{
  "num_key_value_heads": 8,
  "head_dim": 32,
  "positions": "learned",
  "qk_norm": true,
  "bias": "all",
  "init": "uniform",
  "beta1": 0.9,
  "weight_decay": 0.073,
  "schedule": "wsd",
  "decay_shape": "sqrt",
  "max_steps": 8909,
  "dataset": "wikipedia_en"
}
Each number is 50 + 12 x the weight over its row's rms, rounded and kept within 0 to 99. Layers, rows and columns count from 0. The size before them is the row's rms in percent of the matrix's.

# layer 10 attention output, 256x256, rms 0.0752, rows 0-108, columns 64-127
106:54 74 39 58 40 31 57 41 73 43 40 40 39 44 42 26 15 70 48 58 32 64 35 31 33 27 32 74 42 57 48 12 63 36 46 56 58 24 49 50 70 35 52 37 35 77 44 40 54 38 54 74 44 29 54 44 44 59 49 58 60 60 54 50
103:63 65 43 42 32 80 63 57 65 56 38 41 59 46 59 22 33 50 47 48 91 43 36 29 76 53 69 72 50 83 37 76 48 49 61 48 39 49 73 20 49 33 42 63 45 47 52 40 59 66 58 76 52 62 73 59 37 49 54 61 62 37 61 46
101:61 63 98 73 35 61 45 65 33 66 63 55 61 39 47 34 80 63 41 62 42 66 64 73 54 78 50 42 77 17 71 53 38 52 60 58 36 38 48 61 56 65 56 46 46 46 37 46 39 49 52 30 52 53 53 61 49 54 29 53 34 56 38 64
102:39 59 42 47 38 45 50 46 72 76 00 41 28 63 62 74 72 58 50 63 33 79 67 45 33 56 65 23 49 46 40 62 60 43 64 39 50 29 72 49 62 54 46 46 53 60 44 46 57 60 50 52 29 49 50 54 69 34 40 64 36 44 56 65
100:02 57 41 31 40 44 50 56 57 44 56 44 30 45 51 62 49 53 65 46 71 40 71 52 45 94 47 41 28 31 32 50 46 42 47 66 26 76 60 52 64 66 33 32 55 52 74 52 52 47 59 50 50 55 52 43 54 58 69 56 28 45 50 38
099:65 67 36 38 49 43 79 38 34 41 32 48 40 53 84 35 47 45 41 41 69 73 49 63 43 68 54 36 47 48 44 37 41 67 65 44 64 43 41 61 58 77 57 59 58 58 45 44 60 47 32 35 55 47 41 70 57 42 32 76 32 63 49 57
091:32 74 11 24 58 21 63 19 49 81 69 65 52 60 43 56 27 49 80 66 37 53 44 48 61 69 43 69 54 44 19 31 34 20 61 36 51 69 36 41 40 30 63 61 41 53 66 65 49 48 57 34 49 26 60 32 53 55 59 34 49 41 47 72
102:67 59 67 56 43 44 46 51 38 46 76 62 87 52 61 74 61 63 42 45 26 31 42 61 51 81 57 71 67 62 48 14 44 58 50 63 43 35 50 68 44 53 56 24 30 34 61 63 31 47 55 70 56 38 48 53 65 42 35 39 40 62 17 65
107:68 54 44 46 54 49 53 28 65 35 68 86 58 35 58 29 69 62 45 53 59 58 54 65 53 49 63 20 24 52 45 54 41 52 49 41 52 66 75 41 62 38 61 36 58 42 65 57 42 75 67 29 48 61 48 35 21 56 65 43 55 54 62 60
105:38 36 30 62 19 34 27 52 33 62 29 53 44 35 30 54 26 49 76 54 69 49 61 73 72 26 50 74 30 58 70 57 42 44 47 51 38 52 53 59 44 43 48 39 56 81 60 43 33 34 49 45 34 42 51 30 43 56 68 34 55 28 72 43
095:50 54 61 49 57 48 34 56 62 51 44 63 20 47 56 51 45 32 35 35 41 46 80 71 66 17 38 59 35 58 69 46 50 43 36 45 49 52 41 40 51 34 64 57 38 45 43 71 33 38 58 19 32 55 32 62 28 44 69 41 35 41 75 40
103:78 39 23 37 30 33 43 52 50 53 63 56 59 52 55 57 62 83 16 70 61 58 47 53 43 57 34 43 52 62 44 42 49 67 59 49 46 39 48 51 46 46 66 49 50 66 36 57 34 67 59 18 48 16 64 42 44 70 35 39 60 39 35 29
109:56 73 78 36 40 42 22 48 56 65 44 37 43 24 38 66 60 43 59 64 48 17 44 60 69 42 37 78 55 52 61 56 50 54 47 73 54 64 34 63 52 35 47 41 48 55 71 56 53 37 69 46 53 51 47 44 41 60 57 39 44 55 69 38
098:50 66 63 26 57 55 58 63 38 75 63 40 39 59 59 43 58 55 20 48 42 64 25 24 24 71 43 39 40 54 71 76 48 69 69 41 39 56 53 79 54 65 68 64 29 39 40 46 33 49 50 35 50 52 48 71 30 61 54 50 51 37 30 61
099:23 39 46 67 42 60 52 57 26 66 43 63 57 83 54 24 46 36 67 52 31 46 65 47 42 38 52 59 40 59 41 19 37 54 38 55 61 44 32 60 33 51 35 48 76 58 49 49 60 49 28 56 39 66 34 65 57 52 65 48 41 61 41 42
095:40 49 36 11 49 29 29 47 52 60 56 34 63 55 54 61 72 36 36 34 79 62 38 37 42 37 46 35 21 31 65 43 55 60 61 66 36 45 34 52 48 60 60 46 78 31 47 45 67 50 48 29 42 40 45 41 53 64 42 43 40 59 71 58
100:31 44 44 68 34 41 49 13 23 39 45 59 80 41 56 66 52 86 59 55 54 52 43 41 23 74 26 63 49 52 49 43 73 32 50 58 60 35 67 51 61 49 53 41 42 58 12 48 45 28 57 56 62 39 48 43 70 61 60 59 49 52 44 55
100:48 58 57 60 49 34 52 63 68 55 55 64 72 37 70 59 54 40 70 40 62 04 42 43 46 39 25 67 32 65 67 90 59 48 46 76 44 58 66 40 44 31 32 58 39 62 51 53 74 57 54 40 42 40 47 45 51 52 47 55 66 32 49 61
105:42 79 21 33 47 33 54 46 33 20 51 37 36 44 65 04 60 32 46 54 74 83 21 64 53 41 57 44 55 51 87 64 36 58 57 52 65 50 49 37 67 52 73 48 40 32 37 39 28 63 33 45 31 55 68 33 63 45 32 45 51 31 36 69
096:39 58 75 44 32 28 35 88 43 19 35 26 53 42 53 60 70 46 64 42 40 68 50 54 44 67 40 47 44 50 66 83 49 53 70 28 44 62 55 67 28 66 15 33 67 63 44 53 48 82 74 45 58 35 60 54 62 32 30 48 54 38 54 52
094:52 52 48 48 53 37 60 39 41 69 39 57 40 56 15 59 43 51 69 87 73 52 60 60 57 74 64 42 22 35 42 60 50 29 39 46 85 54 49 52 70 38 40 46 63 40 38 55 29 36 18 55 35 59 77 75 65 55 51 45 54 29 39 31
100:54 50 56 50 74 38 64 38 57 31 43 43 55 68 51 50 75 98 55 77 71 51 69 28 59 66 42 80 59 84 62 49 49 57 45 61 50 45 59 53 54 41 30 57 67 61 59 50 49 83 41 28 54 64 58 55 52 45 38 42 48 34 50 53
093:58 69 36 42 38 66 27 43 44 53 56 72 66 85 40 23 55 56 41 35 50 62 50 29 56 64 61 36 59 28 71 32 62 69 22 53 38 65 72 36 59 33 75 56 46 45 57 47 24 67 51 63 73 46 56 50 39 45 61 54 61 48 41 57
095:34 65 45 29 29 32 26 45 62 37 59 68 37 54 33 55 48 36 41 48 66 50 36 50 36 83 99 32 58 62 43 63 61 54 35 75 47 57 62 27 44 57 54 42 69 50 43 43 44 40 57 41 44 67 42 42 39 68 64 38 33 43 51 62
107:51 49 70 44 50 59 78 77 44 58 40 42 75 19 31 87 46 43 55 90 32 61 44 47 58 41 25 50 39 68 51 63 69 32 61 53 37 47 47 62 39 63 16 52 40 59 31 52 55 55 65 54 28 44 36 58 63 56 40 51 61 63 38 13
099:50 51 67 56 30 62 70 49 77 34 59 56 51 45 32 24 41 56 23 42 67 68 55 21 39 46 31 63 53 35 57 53 67 55 41 48 67 22 61 46 51 66 34 58 64 32 58 38 42 29 63 67 55 55 58 45 58 46 51 49 32 73 38 57
100:43 51 65 76 45 17 59 08 31 51 52 68 34 53 25 44 63 66 34 19 59 43 44 34 54 48 58 50 44 50 38 52 35 40 39 43 39 64 35 40 34 75 53 46 51 21 59 54 56 47 29 51 47 59 46 56 53 56 42 48 69 47 49 75
091:32 37 44 71 62 33 68 57 53 42 32 74 59 39 17 48 50 50 23 60 67 66 50 13 61 62 40 47 47 61 66 17 45 50 30 58 27 49 38 55 58 61 39 65 48 40 55 37 51 44 31 62 35 50 36 58 62 51 45 68 36 33 49 39
107:41 37 74 60 62 36 50 66 08 57 65 41 82 34 33 43 34 48 57 58 71 55 63 51 18 26 60 55 36 47 30 64 47 33 54 48 47 58 42 64 48 48 47 66 51 59 45 47 32 77 58 35 26 56 74 48 69 25 62 24 60 61 70 38
106:51 60 42 70 50 45 70 44 63 45 59 71 42 39 64 52 18 56 39 51 52 36 39 73 50 42 72 20 66 52 64 64 52 41 40 30 34 69 73 46 55 43 68 62 46 42 49 43 57 51 36 34 42 53 50 54 40 55 48 47 50 54 57 49
109:40 30 50 72 51 93 60 55 38 32 35 43 41 49 59 67 46 48 36 40 52 39 67 55 43 68 62 45 66 46 52 70 58 50 60 46 26 46 25 66 58 67 61 44 55 39 57 61 59 60 49 50 55 72 39 51 50 74 53 59 67 56 42 46
103:57 37 48 32 64 31 75 46 32 71 53 57 46 45 54 57 69 41 37 47 32 51 03 45 58 21 69 57 50 47 87 58 32 45 26 59 58 28 73 37 36 47 77 51 43 26 74 42 23 39 43 72 75 62 57 27 46 53 48 56 38 64 49 47
097:47 48 53 41 62 70 57 38 51 35 39 48 57 56 36 66 41 28 45 35 66 63 17 38 35 47 78 46 38 37 38 29 40 46 49 27 35 46 66 61 47 48 52 68 17 42 69 47 57 64 56 69 49 81 42 49 55 37 27 40 66 34 77 56
093:77 66 48 43 45 31 54 48 71 38 57 44 56 59 51 22 20 57 54 50 38 37 48 30 28 45 33 70 34 53 70 50 38 37 41 39 44 36 49 61 45 64 42 42 33 37 35 57 48 63 26 53 67 57 51 33 47 52 36 57 56 39 36 68
098:30 56 60 51 18 42 49 70 60 48 48 85 54 88 45 48 57 49 48 66 39 22 49 24 68 54 55 44 21 43 32 43 40 43 44 71 48 50 49 38 40 27 58 42 54 50 51 59 53 48 63 62 43 50 52 39 67 44 62 61 49 44 45 68
098:82 56 22 25 54 67 59 55 20 52 54 33 35 56 48 47 64 44 63 39 32 67 33 35 34 43 51 57 43 84 56 59 54 62 38 39 42 33 51 72 43 53 43 68 51 75 19 44 54 17 36 51 63 68 53 69 63 39 68 58 38 55 52 57
106:52 54 52 51 55 45 32 43 25 52 30 31 69 57 47 30 57 39 71 27 63 25 66 53 59 87 36 66 78 66 35 69 27 65 45 67 50 59 41 51 47 51 23 60 57 48 51 39 50 44 61 27 62 56 50 68 59 55 66 56 71 65 57 51
101:49 71 84 55 73 60 39 36 37 40 30 82 59 51 56 44 70 30 79 58 27 29 51 35 55 47 27 30 72 29 53 31 52 78 62 42 39 67 31 61 41 20 36 53 73 39 37 55 49 48 44 47 46 55 41 47 46 64 56 39 37 61 48 58
105:22 60 26 72 69 59 40 25 68 52 51 33 69 51 50 68 73 40 52 59 49 49 48 16 28 42 48 52 34 23 51 58 65 41 64 48 59 50 54 51 66 40 35 40 36 46 48 48 55 44 59 45 76 33 44 17 30 57 43 62 41 41 42 60
103:28 35 50 39 53 40 17 55 66 78 62 49 43 76 46 61 72 66 44 61 84 50 71 38 69 33 23 60 60 47 38 45 49 43 48 45 55 31 42 41 28 67 45 47 43 51 56 42 29 47 52 68 40 86 34 42 34 38 56 41 41 54 59 39
104:31 28 70 42 44 53 78 40 57 72 67 55 69 37 58 52 32 55 36 40 68 39 50 72 55 26 26 28 52 47 63 47 52 39 49 42 35 40 62 58 56 33 53 63 55 46 59 32 53 36 45 56 36 58 64 64 40 58 47 31 64 61 59 61
104:67 46 51 72 24 62 40 49 57 51 39 56 71 56 50 66 64 44 29 45 45 42 14 62 37 82 49 68 27 27 42 59 46 45 54 51 51 54 25 46 64 67 56 74 60 63 27 40 47 74 57 43 47 68 59 62 52 53 45 37 47 31 39 59
099:36 34 42 53 52 54 81 32 43 46 58 78 61 66 47 56 92 58 49 26 57 60 52 33 37 35 62 41 92 47 62 31 33 47 71 54 57 59 51 46 31 30 45 48 69 35 61 47 27 54 30 55 65 46 57 64 63 47 46 42 42 71 31 66
096:61 62 43 53 54 76 32 67 47 59 27 60 46 54 05 41 56 27 64 52 62 43 59 50 65 49 66 37 36 70 62 84 57 27 70 59 35 58 71 47 18 58 40 76 29 39 29 43 43 61 59 39 45 24 36 66 34 47 42 69 60 21 57 32
100:64 61 59 53 40 28 40 57 30 37 51 58 44 40 62 52 37 51 22 57 41 06 70 59 43 34 57 49 20 50 22 33 68 57 16 59 43 43 27 40 59 59 59 37 53 61 42 48 76 42 55 72 49 31 48 39 54 45 67 56 49 47 38 48
092:56 37 53 82 48 68 38 44 37 12 62 57 60 46 69 45 48 75 82 51 16 59 32 57 52 26 69 53 55 66 74 37 53 57 37 66 66 14 58 62 60 44 61 37 30 59 40 48 48 62 55 55 72 52 54 47 57 44 51 60 36 64 39 50
097:51 74 39 30 60 58 61 66 36 47 30 55 73 67 63 44 41 55 51 47 64 41 33 43 34 41 79 46 54 42 50 24 51 48 57 45 34 36 50 63 52 49 58 48 44 40 42 65 38 65 56 53 65 54 47 53 59 43 49 41 80 73 24 58
097:51 53 50 57 59 68 65 59 77 49 53 56 38 46 74 53 68 52 39 81 48 62 45 68 09 54 62 68 27 35 72 31 72 34 60 48 60 42 62 55 52 41 47 49 57 64 38 52 43 43 51 42 47 71 44 58 39 50 31 50 62 52 73 44
103:57 33 79 36 32 50 54 58 39 41 67 34 49 53 69 55 18 39 75 60 63 52 26 35 56 55 62 71 80 40 61 42 40 62 47 65 59 48 56 45 43 58 60 58 54 22 46 44 31 41 50 54 47 43 45 53 66 38 68 52 51 58 41 58
094:52 41 67 55 62 72 46 26 45 64 42 29 56 64 30 66 33 59 60 43 62 41 52 37 58 49 72 28 54 38 82 52 65 57 55 59 52 37 75 51 40 37 64 89 43 43 73 50 61 62 78 46 57 41 39 67 51 56 65 51 39 52 70 68
101:61 46 33 24 31 53 34 59 37 40 49 52 61 37 57 53 37 46 15 48 64 53 58 67 49 45 59 56 22 16 45 68 61 39 78 57 44 46 58 52 40 23 46 58 43 60 40 46 52 58 52 66 28 47 66 46 51 50 42 52 65 36 51 45
100:56 63 20 55 84 46 20 40 39 32 34 71 47 45 45 37 61 43 34 60 39 29 36 37 77 62 72 58 37 84 57 48 55 49 55 58 78 59 40 54 63 39 55 47 64 76 46 76 72 45 50 50 49 16 45 57 56 44 54 61 45 43 35 31
100:62 44 61 52 65 55 55 07 73 47 26 76 70 27 42 62 40 34 50 51 74 64 26 55 64 37 42 19 51 38 44 47 57 46 54 61 47 44 47 43 54 70 45 56 54 28 55 16 50 40 64 47 77 61 39 51 45 56 39 35 64 60 59 59
104:56 39 61 71 33 48 74 45 23 87 50 48 75 57 63 36 36 50 14 47 53 68 49 51 57 48 62 42 47 42 26 65 59 36 58 41 57 55 61 39 25 66 43 59 46 50 39 38 55 70 55 66 30 48 48 59 76 27 35 59 78 75 47 63
106:56 47 59 67 65 47 55 47 61 61 56 53 72 78 51 36 73 48 63 37 36 64 75 75 65 55 65 24 58 56 24 60 43 55 45 59 44 61 51 32 41 60 69 54 45 51 52 68 26 48 46 44 72 55 46 61 57 43 47 40 69 74 32 42
102:47 60 62 69 52 63 37 65 58 55 44 67 36 57 31 62 47 71 26 37 31 52 70 72 54 77 94 53 60 78 46 52 41 30 56 37 62 59 41 57 37 61 62 47 52 54 69 61 37 65 52 22 54 73 47 76 55 64 56 57 50 34 54 32
110:07 55 38 62 52 55 33 29 49 53 53 36 40 42 64 34 74 38 52 82 13 74 40 62 54 32 63 42 50 15 55 34 51 53 58 40 62 41 48 47 57 72 40 66 51 55 64 78 31 53 71 49 47 49 53 43 55 27 43 54 51 38 46 62
092:53 49 34 45 57 50 61 61 56 40 48 39 87 30 73 30 50 45 57 29 30 42 45 37 70 79 36 48 45 39 46 47 44 28 55 63 54 74 43 35 48 42 46 48 58 43 72 67 68 75 34 48 76 82 77 43 27 34 41 58 64 42 41 37
106:49 62 70 41 63 58 32 11 43 24 42 53 61 49 24 25 33 63 38 42 37 65 46 66 37 35 32 57 46 37 06 64 48 35 69 36 37 39 49 48 52 56 49 50 36 60 46 66 39 71 48 48 45 43 52 40 70 70 54 58 51 54 62 36
088:60 61 20 67 45 43 77 29 41 62 48 21 57 55 52 50 42 29 53 50 45 52 29 39 61 62 37 48 86 81 44 59 51 35 59 46 62 45 35 60 42 35 55 48 58 49 39 44 46 66 49 57 86 40 48 37 66 43 41 53 52 54 81 63
099:35 25 39 71 52 42 33 43 51 64 38 51 47 51 59 38 71 52 44 64 39 47 73 53 47 37 13 47 56 43 35 36 49 27 26 59 63 51 42 40 74 35 42 46 67 67 57 27 54 37 64 63 63 66 40 60 37 52 41 47 48 46 58 61
098:55 59 70 45 56 54 24 49 36 63 43 36 37 42 57 22 33 61 35 23 37 38 26 63 37 59 24 42 52 42 48 56 65 50 40 31 78 45 53 49 52 48 64 50 51 49 26 40 62 37 54 69 53 59 47 42 40 55 47 43 34 43 42 57
111:69 50 59 26 76 72 56 25 39 78 24 41 46 61 59 41 65 66 43 39 41 52 37 51 50 59 23 47 63 16 47 33 41 49 33 44 35 28 53 46 52 50 50 46 37 25 52 32 37 45 55 70 58 65 66 53 54 44 45 57 42 60 44 75
093:55 25 39 56 07 55 00 75 30 28 84 50 44 27 59 52 46 37 53 28 58 45 57 43 55 34 63 56 55 58 51 35 55 62 30 69 60 46 38 51 54 50 30 63 40 58 40 65 67 44 45 40 48 30 43 65 67 45 40 38 51 57 46 33
098:61 57 44 53 78 56 49 60 22 75 51 66 62 44 31 59 52 67 37 64 18 31 42 57 33 39 23 59 55 72 56 68 52 59 75 51 31 54 46 44 60 48 33 41 58 62 53 50 56 74 30 64 49 72 34 65 24 44 82 55 55 31 37 31
092:46 59 27 37 42 54 53 63 51 56 66 63 60 69 62 53 60 58 32 50 55 57 42 75 35 61 41 70 78 60 69 40 46 75 67 65 51 77 46 78 50 31 46 24 47 43 37 80 33 36 52 36 43 39 54 48 46 56 42 28 67 52 42 52
099:21 61 63 31 36 60 53 62 76 58 69 45 69 35 34 71 17 41 44 54 64 36 62 64 73 64 29 73 57 42 52 31 29 51 60 33 55 48 28 37 61 54 59 39 54 55 27 52 56 41 40 59 54 56 23 65 45 64 64 40 44 54 71 27
100:63 23 37 38 49 28 66 69 44 48 36 58 55 51 52 45 42 74 52 27 53 73 28 88 62 65 61 31 59 41 53 32 37 41 62 55 50 40 53 47 56 38 77 61 53 77 61 39 34 54 56 66 72 59 48 34 40 54 74 70 62 46 39 51
100:51 37 73 29 58 65 47 76 81 71 31 63 45 53 43 36 28 64 43 38 35 46 70 64 53 27 49 59 31 64 41 73 49 23 61 51 45 55 43 49 41 68 36 63 41 52 42 21 63 57 66 58 25 58 20 54 45 76 45 48 60 41 58 23
105:30 63 89 56 38 32 39 37 48 36 54 35 49 33 50 53 50 59 62 36 56 61 04 30 59 43 48 72 28 41 30 57 48 57 41 51 63 58 50 47 41 46 34 30 43 57 52 62 31 40 49 46 37 40 62 43 77 35 40 30 61 44 48 55
113:35 34 57 40 58 65 82 24 54 54 41 63 62 65 51 33 50 25 48 43 14 63 56 27 45 55 58 36 52 39 61 65 62 55 52 45 22 45 31 53 56 57 52 37 54 48 59 54 36 26 36 48 81 60 67 55 41 46 62 46 52 68 52 71
097:50 41 37 58 44 48 42 53 49 71 22 27 68 35 66 52 50 47 27 61 74 44 80 40 35 23 52 46 35 66 43 48 30 58 56 58 49 62 49 61 78 38 49 55 28 56 50 49 62 49 55 45 46 44 50 40 40 70 48 51 35 40 55 48
097:54 46 50 60 45 74 51 42 55 50 70 39 60 49 53 26 53 44 60 58 47 43 49 53 20 48 55 41 54 40 57 47 61 62 65 37 60 49 55 58 63 54 54 64 56 33 51 70 59 50 54 29 47 48 66 44 54 51 48 62 67 71 62 61
100:82 59 32 29 81 64 63 62 51 30 33 67 66 29 52 15 55 29 35 43 60 52 52 35 46 46 74 36 41 14 73 50 39 53 48 61 49 37 46 45 60 77 45 41 79 58 67 72 43 57 29 44 58 44 43 46 75 61 57 42 56 70 60 58
086:37 58 45 37 50 39 58 37 54 13 57 41 56 62 57 46 58 29 68 50 45 24 38 66 56 42 63 48 71 83 68 54 45 52 33 34 42 43 29 50 64 18 47 46 21 39 50 44 61 44 40 62 42 72 41 70 57 41 56 51 61 60 48 34
107:80 30 51 53 38 52 73 43 60 59 49 35 20 72 51 75 52 41 18 54 62 35 56 28 34 41 41 58 35 67 42 32 77 53 50 45 60 47 58 65 37 46 65 48 40 53 43 57 61 39 42 57 55 47 48 37 42 63 55 64 59 50 53 54
100:34 43 45 30 55 49 80 61 65 24 73 54 29 07 58 39 33 39 53 42 51 40 39 50 42 58 60 50 58 66 64 71 45 44 45 52 43 53 54 51 57 49 57 58 40 40 57 47 63 49 43 53 58 16 24 33 46 54 60 63 41 59 51 41
107:33 43 17 48 38 99 58 45 69 53 69 39 54 73 38 40 23 73 51 26 59 57 64 55 26 49 56 68 57 41 57 35 43 49 56 50 78 32 55 53 59 52 33 43 59 44 51 51 43 38 51 46 52 57 40 43 59 56 45 45 62 75 55 64
092:60 48 21 63 58 58 42 56 35 40 62 74 60 49 42 59 42 67 45 70 41 73 49 68 45 63 42 60 51 43 30 64 69 45 57 43 51 16 50 55 43 42 43 53 50 76 53 57 57 57 48 55 30 42 52 53 70 72 53 56 62 61 28 33
103:30 51 73 79 47 58 69 39 18 56 55 67 43 47 53 56 25 73 57 52 49 32 58 50 30 42 63 70 54 51 86 51 51 41 69 47 64 55 24 37 47 35 71 53 65 63 42 51 44 42 53 48 61 60 46 50 50 35 55 26 52 67 57 49
101:61 57 58 53 61 28 54 75 60 46 60 54 74 35 64 43 27 58 51 57 62 44 72 55 79 52 71 27 42 45 31 77 51 57 67 44 45 60 51 42 76 20 62 66 44 84 41 48 58 52 52 34 38 23 42 18 53 51 53 67 37 43 40 34
099:50 43 36 38 50 67 66 46 29 26 22 49 88 75 45 78 50 45 44 54 82 29 71 53 42 58 50 67 54 47 64 39 44 59 47 53 47 46 49 61 43 50 48 49 35 29 69 38 51 50 60 65 45 85 34 46 58 47 34 51 70 22 50 53
099:70 44 46 88 59 61 67 38 45 49 19 48 18 57 88 38 71 28 41 12 41 37 33 60 53 44 60 51 64 52 43 48 39 66 62 60 43 56 57 40 53 72 65 49 60 51 47 48 36 52 61 47 59 46 58 60 60 53 44 43 26 40 46 56
098:53 52 38 36 65 80 47 54 29 43 13 42 57 43 77 47 56 73 61 53 65 50 58 31 28 43 47 35 72 22 47 43 77 52 63 24 61 39 65 56 56 37 56 44 38 24 40 32 36 75 63 71 60 44 57 44 46 59 54 65 49 37 36 57
098:62 54 25 65 71 35 56 69 44 69 28 59 14 52 20 35 41 62 57 25 63 46 52 54 55 68 49 55 61 28 47 72 54 63 47 39 36 59 46 46 41 41 52 49 48 43 63 31 64 51 72 37 58 31 45 67 66 33 54 23 51 37 56 32
106:41 30 53 62 50 29 23 35 50 25 48 38 80 23 63 65 49 37 34 23 35 39 54 19 63 73 49 50 41 39 66 17 56 75 52 50 46 60 72 46 60 46 48 48 46 41 49 62 81 60 40 47 40 55 54 52 44 53 40 44 59 52 46 54
090:71 70 31 42 62 50 73 47 48 42 66 35 42 36 38 58 57 46 18 38 25 62 32 50 29 51 55 31 52 45 36 29 30 47 47 63 45 68 47 52 68 59 48 39 44 35 58 49 51 64 50 31 44 35 54 28 39 64 50 43 50 42 26 60
105:15 48 48 13 39 38 63 33 47 56 31 42 46 74 62 57 47 42 29 52 49 53 39 50 57 59 45 37 54 36 77 70 70 41 33 67 73 53 31 45 43 59 41 50 60 45 28 54 36 34 44 61 65 59 44 52 67 53 34 47 17 75 63 55
108:69 38 37 57 13 64 53 39 31 56 72 55 62 77 59 48 58 61 59 39 59 57 21 37 46 28 62 40 68 56 39 12 56 57 63 63 35 48 59 44 40 53 44 70 36 49 60 48 50 24 38 52 65 60 48 68 54 41 43 39 60 55 51 73
093:63 60 42 63 31 37 45 46 59 45 46 62 42 46 40 50 64 36 58 55 80 49 33 77 64 46 73 47 37 70 56 39 65 55 42 67 32 53 53 54 40 53 33 41 58 50 48 33 53 22 50 54 56 39 42 41 54 61 77 31 32 46 31 47
117:72 39 63 47 50 22 39 55 62 42 56 40 75 75 50 15 48 49 56 58 50 61 12 26 31 34 62 40 68 63 64 29 48 52 42 44 68 24 75 43 48 37 55 54 53 20 36 67 35 35 45 53 72 27 57 57 45 56 42 43 62 52 44 85
097:65 82 53 34 35 57 89 45 50 56 37 59 54 30 28 47 55 40 61 68 61 60 79 64 26 52 62 51 52 38 59 48 52 52 34 73 56 44 68 52 39 47 37 65 27 66 29 46 84 59 53 66 53 22 37 43 66 64 56 57 47 44 27 80
102:29 52 41 44 47 30 47 44 35 41 50 38 33 71 71 40 67 62 93 39 37 70 34 56 57 66 62 44 69 20 25 34 43 67 57 35 47 60 82 57 66 52 57 40 68 49 45 63 41 46 62 19 63 13 40 59 58 42 38 35 52 42 44 47
107:17 53 59 64 37 57 51 66 44 51 55 76 53 67 60 35 67 61 71 65 86 49 18 70 86 33 64 59 49 83 70 29 55 69 45 49 47 40 61 46 51 32 52 43 37 54 41 37 59 42 48 46 67 57 34 47 30 40 50 67 52 47 57 43
092:61 58 56 57 61 32 11 37 67 59 47 67 35 55 46 36 50 47 62 52 49 57 27 77 45 66 39 39 60 49 62 54 70 64 39 37 47 51 65 45 58 42 42 65 48 53 62 47 48 27 28 36 60 34 58 36 26 49 62 68 56 50 50 69
091:78 66 36 48 69 49 32 36 31 54 39 49 51 34 64 37 59 23 62 51 59 81 15 53 53 71 59 37 44 28 61 88 45 69 57 41 27 47 52 68 50 46 28 71 37 59 54 41 51 50 56 43 70 48 47 28 39 48 54 41 40 69 53 61
107:55 79 60 48 60 55 52 56 62 55 72 51 52 36 29 82 40 43 64 44 59 32 58 64 44 15 66 56 41 76 35 47 35 34 35 58 47 35 35 47 62 37 49 47 38 38 63 52 39 34 74 49 60 60 78 33 30 40 55 65 78 47 59 31
098:24 31 49 48 43 65 60 49 40 68 50 59 25 44 86 38 99 38 70 42 39 71 72 32 50 45 74 67 46 29 37 60 40 70 67 40 61 65 72 44 53 45 50 30 42 48 57 36 54 34 48 37 55 39 60 44 70 34 47 59 46 44 31 38
100:55 32 57 61 66 47 66 30 34 45 44 71 68 49 32 81 62 52 73 70 36 35 56 33 47 43 53 74 44 23 92 61 42 42 37 47 49 36 66 49 43 56 58 54 64 46 71 66 47 52 51 48 60 62 32 51 58 39 41 51 52 50 64 49
098:60 68 35 35 63 68 59 78 31 44 45 45 45 22 56 75 32 47 72 52 25 81 47 40 51 78 62 32 46 69 64 38 46 25 49 56 48 48 31 64 44 66 54 49 61 68 45 49 55 74 33 50 48 44 71 58 60 35 56 62 60 46 46 57
090:56 36 72 48 58 71 48 24 59 52 21 37 51 33 64 56 58 55 54 38 56 58 58 41 37 78 60 51 30 76 56 31 49 51 47 64 40 79 59 32 69 58 28 68 46 45 68 59 53 75 95 57 44 43 56 57 52 53 29 31 35 49 49 62
111:53 55 36 74 43 50 67 12 73 68 52 64 38 43 41 46 25 46 72 66 42 48 61 53 61 74 48 53 51 85 42 72 49 38 38 50 56 44 53 46 40 27 58 41 46 52 36 40 70 43 63 39 40 74 72 51 32 55 57 55 56 48 50 74
105:31 46 70 50 59 45 43 42 55 38 04 34 71 35 53 64 62 40 45 55 73 82 39 26 46 67 29 65 70 36 67 44 53 49 56 41 58 49 56 40 43 57 44 49 53 45 61 36 25 56 55 52 40 61 60 75 57 52 30 52 41 25 37 65
100:53 74 58 54 52 30 64 66 72 32 52 36 51 73 50 37 39 74 40 34 60 72 46 55 21 57 32 71 36 33 34 24 58 31 67 47 42 47 44 65 53 68 45 34 68 34 48 64 55 49 64 30 45 58 58 67 67 63 22 55 49 52 55 46
090:26 61 68 51 41 11 58 58 66 87 51 40 28 57 24 48 45 36 54 56 48 22 57 52 35 54 62 44 70 30 43 76 40 54 56 39 31 48 43 40 37 56 49 52 39 38 69 51 66 29 53 54 53 53 38 56 79 29 54 33 36 57 79 71
091:27 69 53 60 41 54 74 73 57 47 40 43 53 60 39 52 72 63 23 57 38 36 70 27 59 60 45 53 36 56 64 37 46 35 75 33 50 65 58 41 63 36 57 56 48 45 50 45 54 59 56 68 35 50 73 43 34 51 40 44 53 54 64 51
097:51 52 27 51 54 53 61 52 48 53 40 50 18 65 16 57 29 65 45 24 53 49 32 72 65 42 49 51 24 56 47 59 49 38 19 69 30 54 45 40 39 38 66 46 58 60 52 50 55 33 76 56 36 39 53 47 69 46 77 54 53 38 48 36
104:57 59 33 47 32 60 22 57 57 59 70 44 65 47 42 51 84 36 54 71 16 30 48 37 51 55 60 32 35 42 40 82 51 64 63 49 70 73 31 50 52 61 54 45 58 51 65 60 42 70 57 57 49 51 81 40 51 39 34 35 59 60 36 30
103:66 63 38 43 78 39 79 52 50 55 60 39 49 59 49 42 71 59 42 40 93 36 69 84 50 55 34 65 58 66 61 42 52 60 57 46 42 50 57 37 57 34 44 59 49 40 56 47 54 65 59 45 34 60 38 55 52 47 52 51 58 47 48 57